{"vocab_size": 32000, "norm": "rmsnorm", "init_std_o": 0.0, "lr_head": 0.00528, "max_grad_norm": 2.0, "warmup_steps": 200}
Each number is 128 + 32 x the weight over its row's rms, rounded and kept within 0 to 255. Layers, rows and columns count from 0. Numbers have three digits each. The size before them is the row's rms in percent of the matrix's.

# o: layer 3 attention output (transposed), 896x576, rms 0.107, rows 476-497, columns 144-287
# v: layer 3 attention value, 896x576, rms 0.0924, rows 477-498, columns 144-287
o476 111:134188170088151136130108176092137100076158115166152163106127189120150106153125052129070065121141089143096109168112121153112157129078151116172112100070106197156144131151134055181148136136151130161097151143088130107169149141094132129114111136122152111109074153112141134181163091197159111147114076089120157185139125138120116132121104153120121137212144067113171083153144108172118061122085068129095108140126094133143099075125089179115104
v477 096:154158134142122177179145126110109204104080120135153090113121142028152150123106099123143180145234181118144134101069177102125135147165144033141095089196125067105120182137081151132136092115149111141097128137113115086147119082131184144083059173173092113103142138107124124051075106103106079141100104157130120168105145126128136148134148142139142124125121117082159106153089181161109102157122129168100185091153077157100045107129144102033198
o477 087:152144163167158152052122088078127127154108092100136180114135181169127107111135157107155109153115146085138148202170150107115228125102121136082124178091131103137102081135103155047085180158137130111101123145062156171163117127099131116192147113132122162102074095101116162150141158135133116163143152078190129149095109076174106123128117174132166110089118141108159178138152113082136138100129101072123107140140131146096135122143138126150106
v478 097:117106111103142073080059151182107086072088160114102115177133124185155060112103086064084117120141191103126163147128118164160093158104134093112108109094138100101118093137135094091115067154119182157127117086120126141119080102188181119053193113100138128136131154099197125147169079082102115119132153163106171151171132103166124082154111095178086145108140128038179198125163096136102080173123131097108093123113054083119129101144134132177076
o478 097:195154155193127156078119038089162122171152148133143140127144137092134148107120111165096158116115137120141134119077139114141210154057127109121058127191164131189125108109158089196152156091137087095135144132167135109129135155097100102138124189095118112071110103184086079140111216107125090085111124105207046085129148173114153113116123174115167078149134157175077107152141165103183156104127089143149156142114159180140134120112091121112222
v479 094:191118109095140169195154134076149154165100149095123136106115115084172138154100150082122161122152085133147116040131050106121135182128158094150143069127175102107117183115069120145124110132201174216116154127204119097102057142161125136158144157089145129140111147163129089107229129123106172108160130119124124150095171081137077131108125135113181146093104108119148061164131151126083118103139128092102189148108153153106146081083109111145093
o479 095:098120147164117144132109121137085154169138133025179141098161140136179093189105126077084184091136130139130120168150146134161212121204130091142135139146152170154080147177148233080131126121119121120118092182120141120141104149154161094179073138114150132094144141140141150148113111123116145170118146094130145137158091150119188139103153098124118110122054100142159217128113111147162119103132136068128175134134103151118102099113122105097153
v480 094:110114119138162121152042106183125089134112070102128116069083082139115141116128143134135126006115144221145140086161105142132121076075107122118155097168147089102133123136165161195141133133113182185100126104105091164121122173136131126101117142116120098155143129165135139169174174107163179152137146158101114137141157103180157083104175116094088144113133139129156145145144131150111109066138154146139126100085109125109141054135105172136081
o480 097:094111129089180122119148114078146212089117102102156158137074199115159092140138104152129165105132110101139131194076168166144097110171160115081114189105194104119165136143155074090141144100150143071149093123143115089141118138110126087115100102169104117074140131137132097073093176167111138094182147141107131099095123128108144102106140123107151099091174156123160097095131089154087085115104087143108164137158152137186127146117116128068152
v481 094:168117114148156092119106173100111140152142090173108112163146142147103089181170108132130167085181159120139140160098148177105152120123078186138111124196033041161110158116078141111119135133100091094194199115062089098083166132110159135128081116129130075161091101133077166091062154110117063144118119141133170101155074105156160150145114170126054175112152101150105094115161206104086126135140063100112136119155064071105164157148148189076199
o481 094:129182121074140173145149146123121154150133127140118156106140159073165159100173120149120126139152111140097108117068104067087099146125159093111163184092231200124185115143110110124095082155141205080143165130142103098192159147138066148131138143122086182183104163110101132188061142161131146129084131132159073111128141122189067119107124124151180162124068171155145096111148123158144146182137140144141108191141142107147107104111059149129102
v482 101:135130120140165150089078094198146136124178140124155097142128100182110111086127121107090127154159096085171129088136154114111129097161120131137105122139098120116144132121149065144130142100137127119134088199060124214114138134127110104234156107169090157086126112116130132110154154117137151173092134117132126088137172119139081149108102112134120120155126114129154185151147146095156109134137097096139098139158137160132172071148119096097113
o482 108:156092090114129141124157101095099115163103094104109116131145156068134069105122113111153141118107142148088214081114091169185138107120118129098158160208171122137102078107139130107131108155090152108108091124146116103108109149135120132127049062097105100065156094116158116169136127127072077117077146133120092092165141143127139098183144108114137113118118157144114121164130127147094136123104141171134111121100093113081117136124114134141152
v483 093:118109132117082119110136149105122125100163155079111092132199132166125130131124107138082085122144130133081102189112155079115132076103126082120115062110126138127133068130170091118151142144140119083087123117116132081195130098070164120205126073117157140118087113100079171148090161087120181106065100070129081163062105135084142116076165075105148171117140135168145113095121102078120137132128164085106113163163096137100122209126109130177255
o483 103:122132112107150187103154166143194147174083182134167169089098177148096125183079162134147183159067122083129090083136145150117153104166100123138184148113170096112141166156147140138113125101117163154134097108108182129044144134098154225101103149182110133127126160096115097103136108096172158148178159171170146151151099195132159121117193125129105092109090127140074174104065098135187131166126099109109143069152153124088154100101100147145096
v484 089:138209153117115156041142172086139037103091108118100131091160084112077093100127136120116134085174198119087145138087126133130134164119141139153128121116097160164099107081172097110089170133073098061136091149123132128123118134106144116164133133146187142070123085070148155138156134189162167171084117129140119112097104121136076146116141162094084109167108123086106090125083146135139151124119185066122084182134123115110122148138136158137118
o484 097:107084159141115070120104127191152168093142108179140147066103161086109091124176084151048088160134133133091127156183154144095153116117069153149138155163113154066146163092084142155180104125122163119113138126205102134096122133160151176098160118108125134161064116202128075082129101086071049128123142177152075112151135123134150139142133091130138153098092109134162152220124122137155112115160159174125176096135127139195141121110149123152100
v485 093:137120121117151141149115143113124173101187088077178100160103169106169255085126128166086161146121075126114130114148107117126133109057132157128115177114083088163124108114097086140091136121155152174136089123101167131144083101102099141155144199122149055144126164128150146114157067206166111110161145071131115117052170150168121142127136078147110132099107122196080093140103117144120145097133101151114166136160163107099133110182140054076160
o485 101:133129127110137131119072094126144143152104121067153080133158112102081125101130158114117140192063165201087123054143103132144109114143116154145117115114176130061110155123165129143141134109088125138139125135131102097143174145064138103162118093165150106117087088129131115137194100122075108102155100151123140158147136113088133097121137144104097104148118126096174126065183146188164118108142182146087125153137208099151108185101149171143124
v486 092:130097141165073098083103129152116056134168137147140113135139087174131123068100086176191085079085185111147114100087145113164122123176092116139140168103099143174127134127172101183120141126165096137169106132127134084199136093133159118159034095183112185096046162074147136152125153126150070135094114130152097207172149088177105148104093089120126142121123131227072186107119112116204112097144098097117162157013150141151145155139123121165133
o486 098:137176089146177091154139104145187131092113113143060139094139089086157159159138151160093091134092106075116153136128111119165141144097160138167158085158121089077129072167126140083134134047104138100150129104173124070107091150127128155102160126074099154134172120151154192164110100108128156115171129109096112110092145124095142161039115152144195081107087120107123090193147160101097165141142172172185081099170119110152136111199063151113124
v487 095:122069121127181090098137101144160174089134116093101077172135097091123129085148161122111122142044136140074156097146115122069142115133086126140126186188178138139098109115116108156116134110116116211156083104106164141094108122125054119161111126149128133113153142106093164134154119116130101137107149180097151097080175145135068104119098075143112112142113127151130206146121128138205079073150107150135090085108096050144171108098124067109076
o487 098:154160173059082109171115147067143079120168179142115124132173157176151135123117138150109111127153094107120174161145114071151111175109175153092093104067139127143163144147144117162148125160109142170107202136145119139090159141135110188110113086103143105090126134119161100155080116107133085107098133134157098189075108167139099131154152187212129154104141121087155122144165105114087149070075132181150133158079142157149127141150080078197155
v488 092:127151127166097152098098056106120145095130115128164135132117131145127195148152209109155087121088057127156120121117095111177149090128111142163163179150139116043120073131129143165104129100210122146096133115160119156127103155093132144097139148163127101068141094136100174116084161130118168128131132090184062120107189084150168140125172125096193110110138158133144061131118174161090140127124124153140134156133107114108165128112132114189145
o488 105:167074151069126090120185188134138179163136091111168118135146196171082165123132090181113132117149148164163132071169149121159155136111151127121121116122139160135067175091082113100117123147083144127139150123154075136175097122144121128188108101129091100196128099153159197085043164106121158148151181129105195126119149121150145139108119166103106133136091158122165116132145115121108104070128098118101160094099154135143099065216148100097134
v489 095:149095118187111076122152116093118101103095110150137115156156103090139080111166224089107168127139127110150127126145120138144121153146127124118124119143156129140139097146155081150104128106185122120179117133179078121062172142071159124160154114159170084135114056146131065149155161153134102125085114158113030138062075130096148154127124160125047138122149160120052104102124136109092169129133093136138142141074149101129135187132125122211182
o489 109:128117163123162138098119174177134113122165140146158110084154121110113129134085037169133137112094134052121094125080140113069170172140081105108161123109067100092116130093084149081170113160108076083147133137128105141192095132156087077167147135138100138191071174088129150115121071110121121133174126091130165114151119148165131112142100080097115093139130118142167141059132090141160106161116156149093112135168137140162089102165131113132106
v490 096:119142129108067109112135154094145082094089156159138111102115134135098142097125124101081155103157101141095127181138141140084136136138123139128189072158160129151132137103096099154156113166019137107158182140115137172153108135107167143151219082160112145144159082084060117143101111130141141160109101111149120088172125101158113133142166091097128120192133128103117166103158060139170141159117078126155136114119106127165097139161111119071135
o490 100:146154121133159140152101147163117119087156118103142142110143148143072140150092155116129104158122174085155122136098097115151139143146179143148125147116107169095129062115120107091140107113187192064177146088174145116166161093171101103085101162128147114152149084166123119151102155113150155100124140128146140165106114172115113097113067152069134165055123113125139137145113143101201127173124095152148152136108094175059148120087118189110091
v491 094:141139147146131104110168177119113123134114144105088138134134106136103081135111151169104123107173149083168137177088129071179116114167126115136082069155129145161140174128114160089158102170138161105154102082116113098091118179138194112153155125145154118139097142109153092147103129167140067127141123117165132121111166092097092125159111128157122105127128155014132078144103146085241109100118186133089140200117094106154133156146120112093098
o491 097:128107178137093135079097078118154166175103124155179148099127151119056135061131039115189127172117153152129076141170109129095151176093109071166177125120079100142143109103124164125090130129130105088102110110105146108097112118127103115086154150144127165098187112116116124111158150101115085143135130136115121122162114145146087148088136173106196086136095130192163141152104103129153099126119101098176116133184159139234137145060156129140137
v492 096:111113108179131132163121173084128173066112124131119161112173150181146183138135142078137138078119145103160149103129100073158125104124146181141103116124120120111125112124150158141146107146140101148093172119144120112047122143152068128253155117093112142151172120189139121157140144151119128118103143115118107148082150134113175121118169141084171182147146115093101090150106117138064105118126075102140134117085198206089144129072148118049192
o492 095:118107163104173117136113098173106106086129069113148084101115145118165142121123069188115132097027107166179140088186110178120143164164145162126125121096061149101106163114129099185141124122064203085159087165168152121125152078158156126065069170120094119132115130065180116126164125083115160123129074117100116091092152096131105170095168146084138131152108120145088153156109117127123173172087159116182164114160086140174134147140105091101118
v493 096:167110179188137202154156105101132155146084118111161105122105120038120126086110106179138165071153146139136091105133086091113133105120147107134128144105124103155149152110085172138119141113152151100139133178161148105111121094091075118125099158107144134112109093105131153064101115155142079110079134116136101130146115127157149105151126152166139110092113138082157056139144178119075109148145141164106175119107148252169096119100119012093138
o493 103:058090106101115131169107159169133084108144124135193149140145108163165155156109117116094134083091126217136128168133142069132152155104122187144163137155124163134154091123125135088102114170104121113138163089112178154125112126199137147110154118113133125182118093127106086170137128094137143190164121135114156166100129086090161141156101120119152122116193113171214166104167152103076128156131095121153083095122171047089144151175150134061153
v494 099:085123136122160057131150103090139124125163112126087115145089094082164122125128141159099091170134134121110130158113133142128135098120089091118165155077105087143125042141177129131191113119097158169120151045110092134160153072145109125167146139084128112160180123111118141097142067198133087153145126152115139152146058151154148070132102153166147125137101131156166135149140120142138100188145060194131108123121117126113127125139125165127120
o494 101:139191194111172187132150165171130114111127166145133115172168154168125128097111147156130095110153088094169095159093103054200131140153149153166149092147112140136132140133134077134132084093146093119073130159141133097160129118123160132072203100121080125158093150126087114118135152139117116083093063140151056132103132076126145125121090188139100138133159202086098098100124175120141108088149146102146169178117173099155110155155173159056116
v495 094:120089129116121105131100138179146136095125092114100079148141097170161162064129124140095081085162148138124179114132072144130139108136111158141086166103082129128112167135171132089114112144131151117139131110159158139100068099168087135130075187153123135146166079158105126121172101125107176123168113158120084139085132132119194116120119125069144135133126123095152098128162114181155121119140148160138134129081177113167162101160104118075149
o495 099:097137159157112141124110108138111105101181121130129127080073176138153113171128110156147111164109084177116174150112170102093203136120232125107148112145174135131124075142135080159126101157102131153144176110149132130134179122095118140097146166142124143122100178113128116075187119140160086083157108117101116185091144157077079110114136100115102190145143168128118117107155085098083087101084061087192112129131123129125119167088132159093102
v496 094:134100157164154167159048119091154095158123126130084080067100126108177176135141120087140141081086072149149140099073090126119159149120106132126092160102077083099135081124105119166133078089181129204141150095222118078160099160172099141101086084088151094159139138118072088104123169185195126122119169056090085160125134122100139100127128111111165135112132129081111117118101167141164087108124132222118096115149141145129147127187132089144123
o496 096:111147188121098141162126129108123180113155139076128170142135142139096094089077180170099129162105140166112163185116140083112134152207118129052146107140186131116140179125132150110022134106101133150144121125087124132125116101107108177129168139166126108097123159155162147153103157073163091163149044107122103130131105107176173161149117123158121126117118134120161123133154099152128194161150098106172180066100162144116107133093071142102112
v497 088:116114121078089124076155161132135145062167128117125135102119144163172154096112165134141124118087110096137118074074079125109117155104124096116172067104075135134110184134148131106096123132114172121136120166104186147115124087154183149139099110098118185136195105163131123146159180164168184086136160182133181107121124097117076085104116095096127137143136138123136134137150146141134075090135078065145143084081144173121139138078124134100200
o497 092:117139145153140148165097089128153052137122135162122095133121152133134167110086064122102172092105115156088167158141161143140127130137112175136094106158174140168121158106132140137109109095145123139121085111121106114149098112132079086091138163169123124113093139122069093104097155069114152119126150101136125072099147176175161133146112056150093102120059100111125148153093065144083214140123163076193124151137145105097120116141100064136129
v498 094:057148092102138103186140117108132165165155156116149080103150146023131195190111091128111117126112131135148117090117151202065136116120136102094125095100101121096137102109160085155128068138147129169142143130171131100112120185140155112113127113198169149185169120123117140173123121031109138102135127112095137140105136210148153132115109113183131107138103126155117041128168078107103147085127143168111107085105135143095135142138130092167141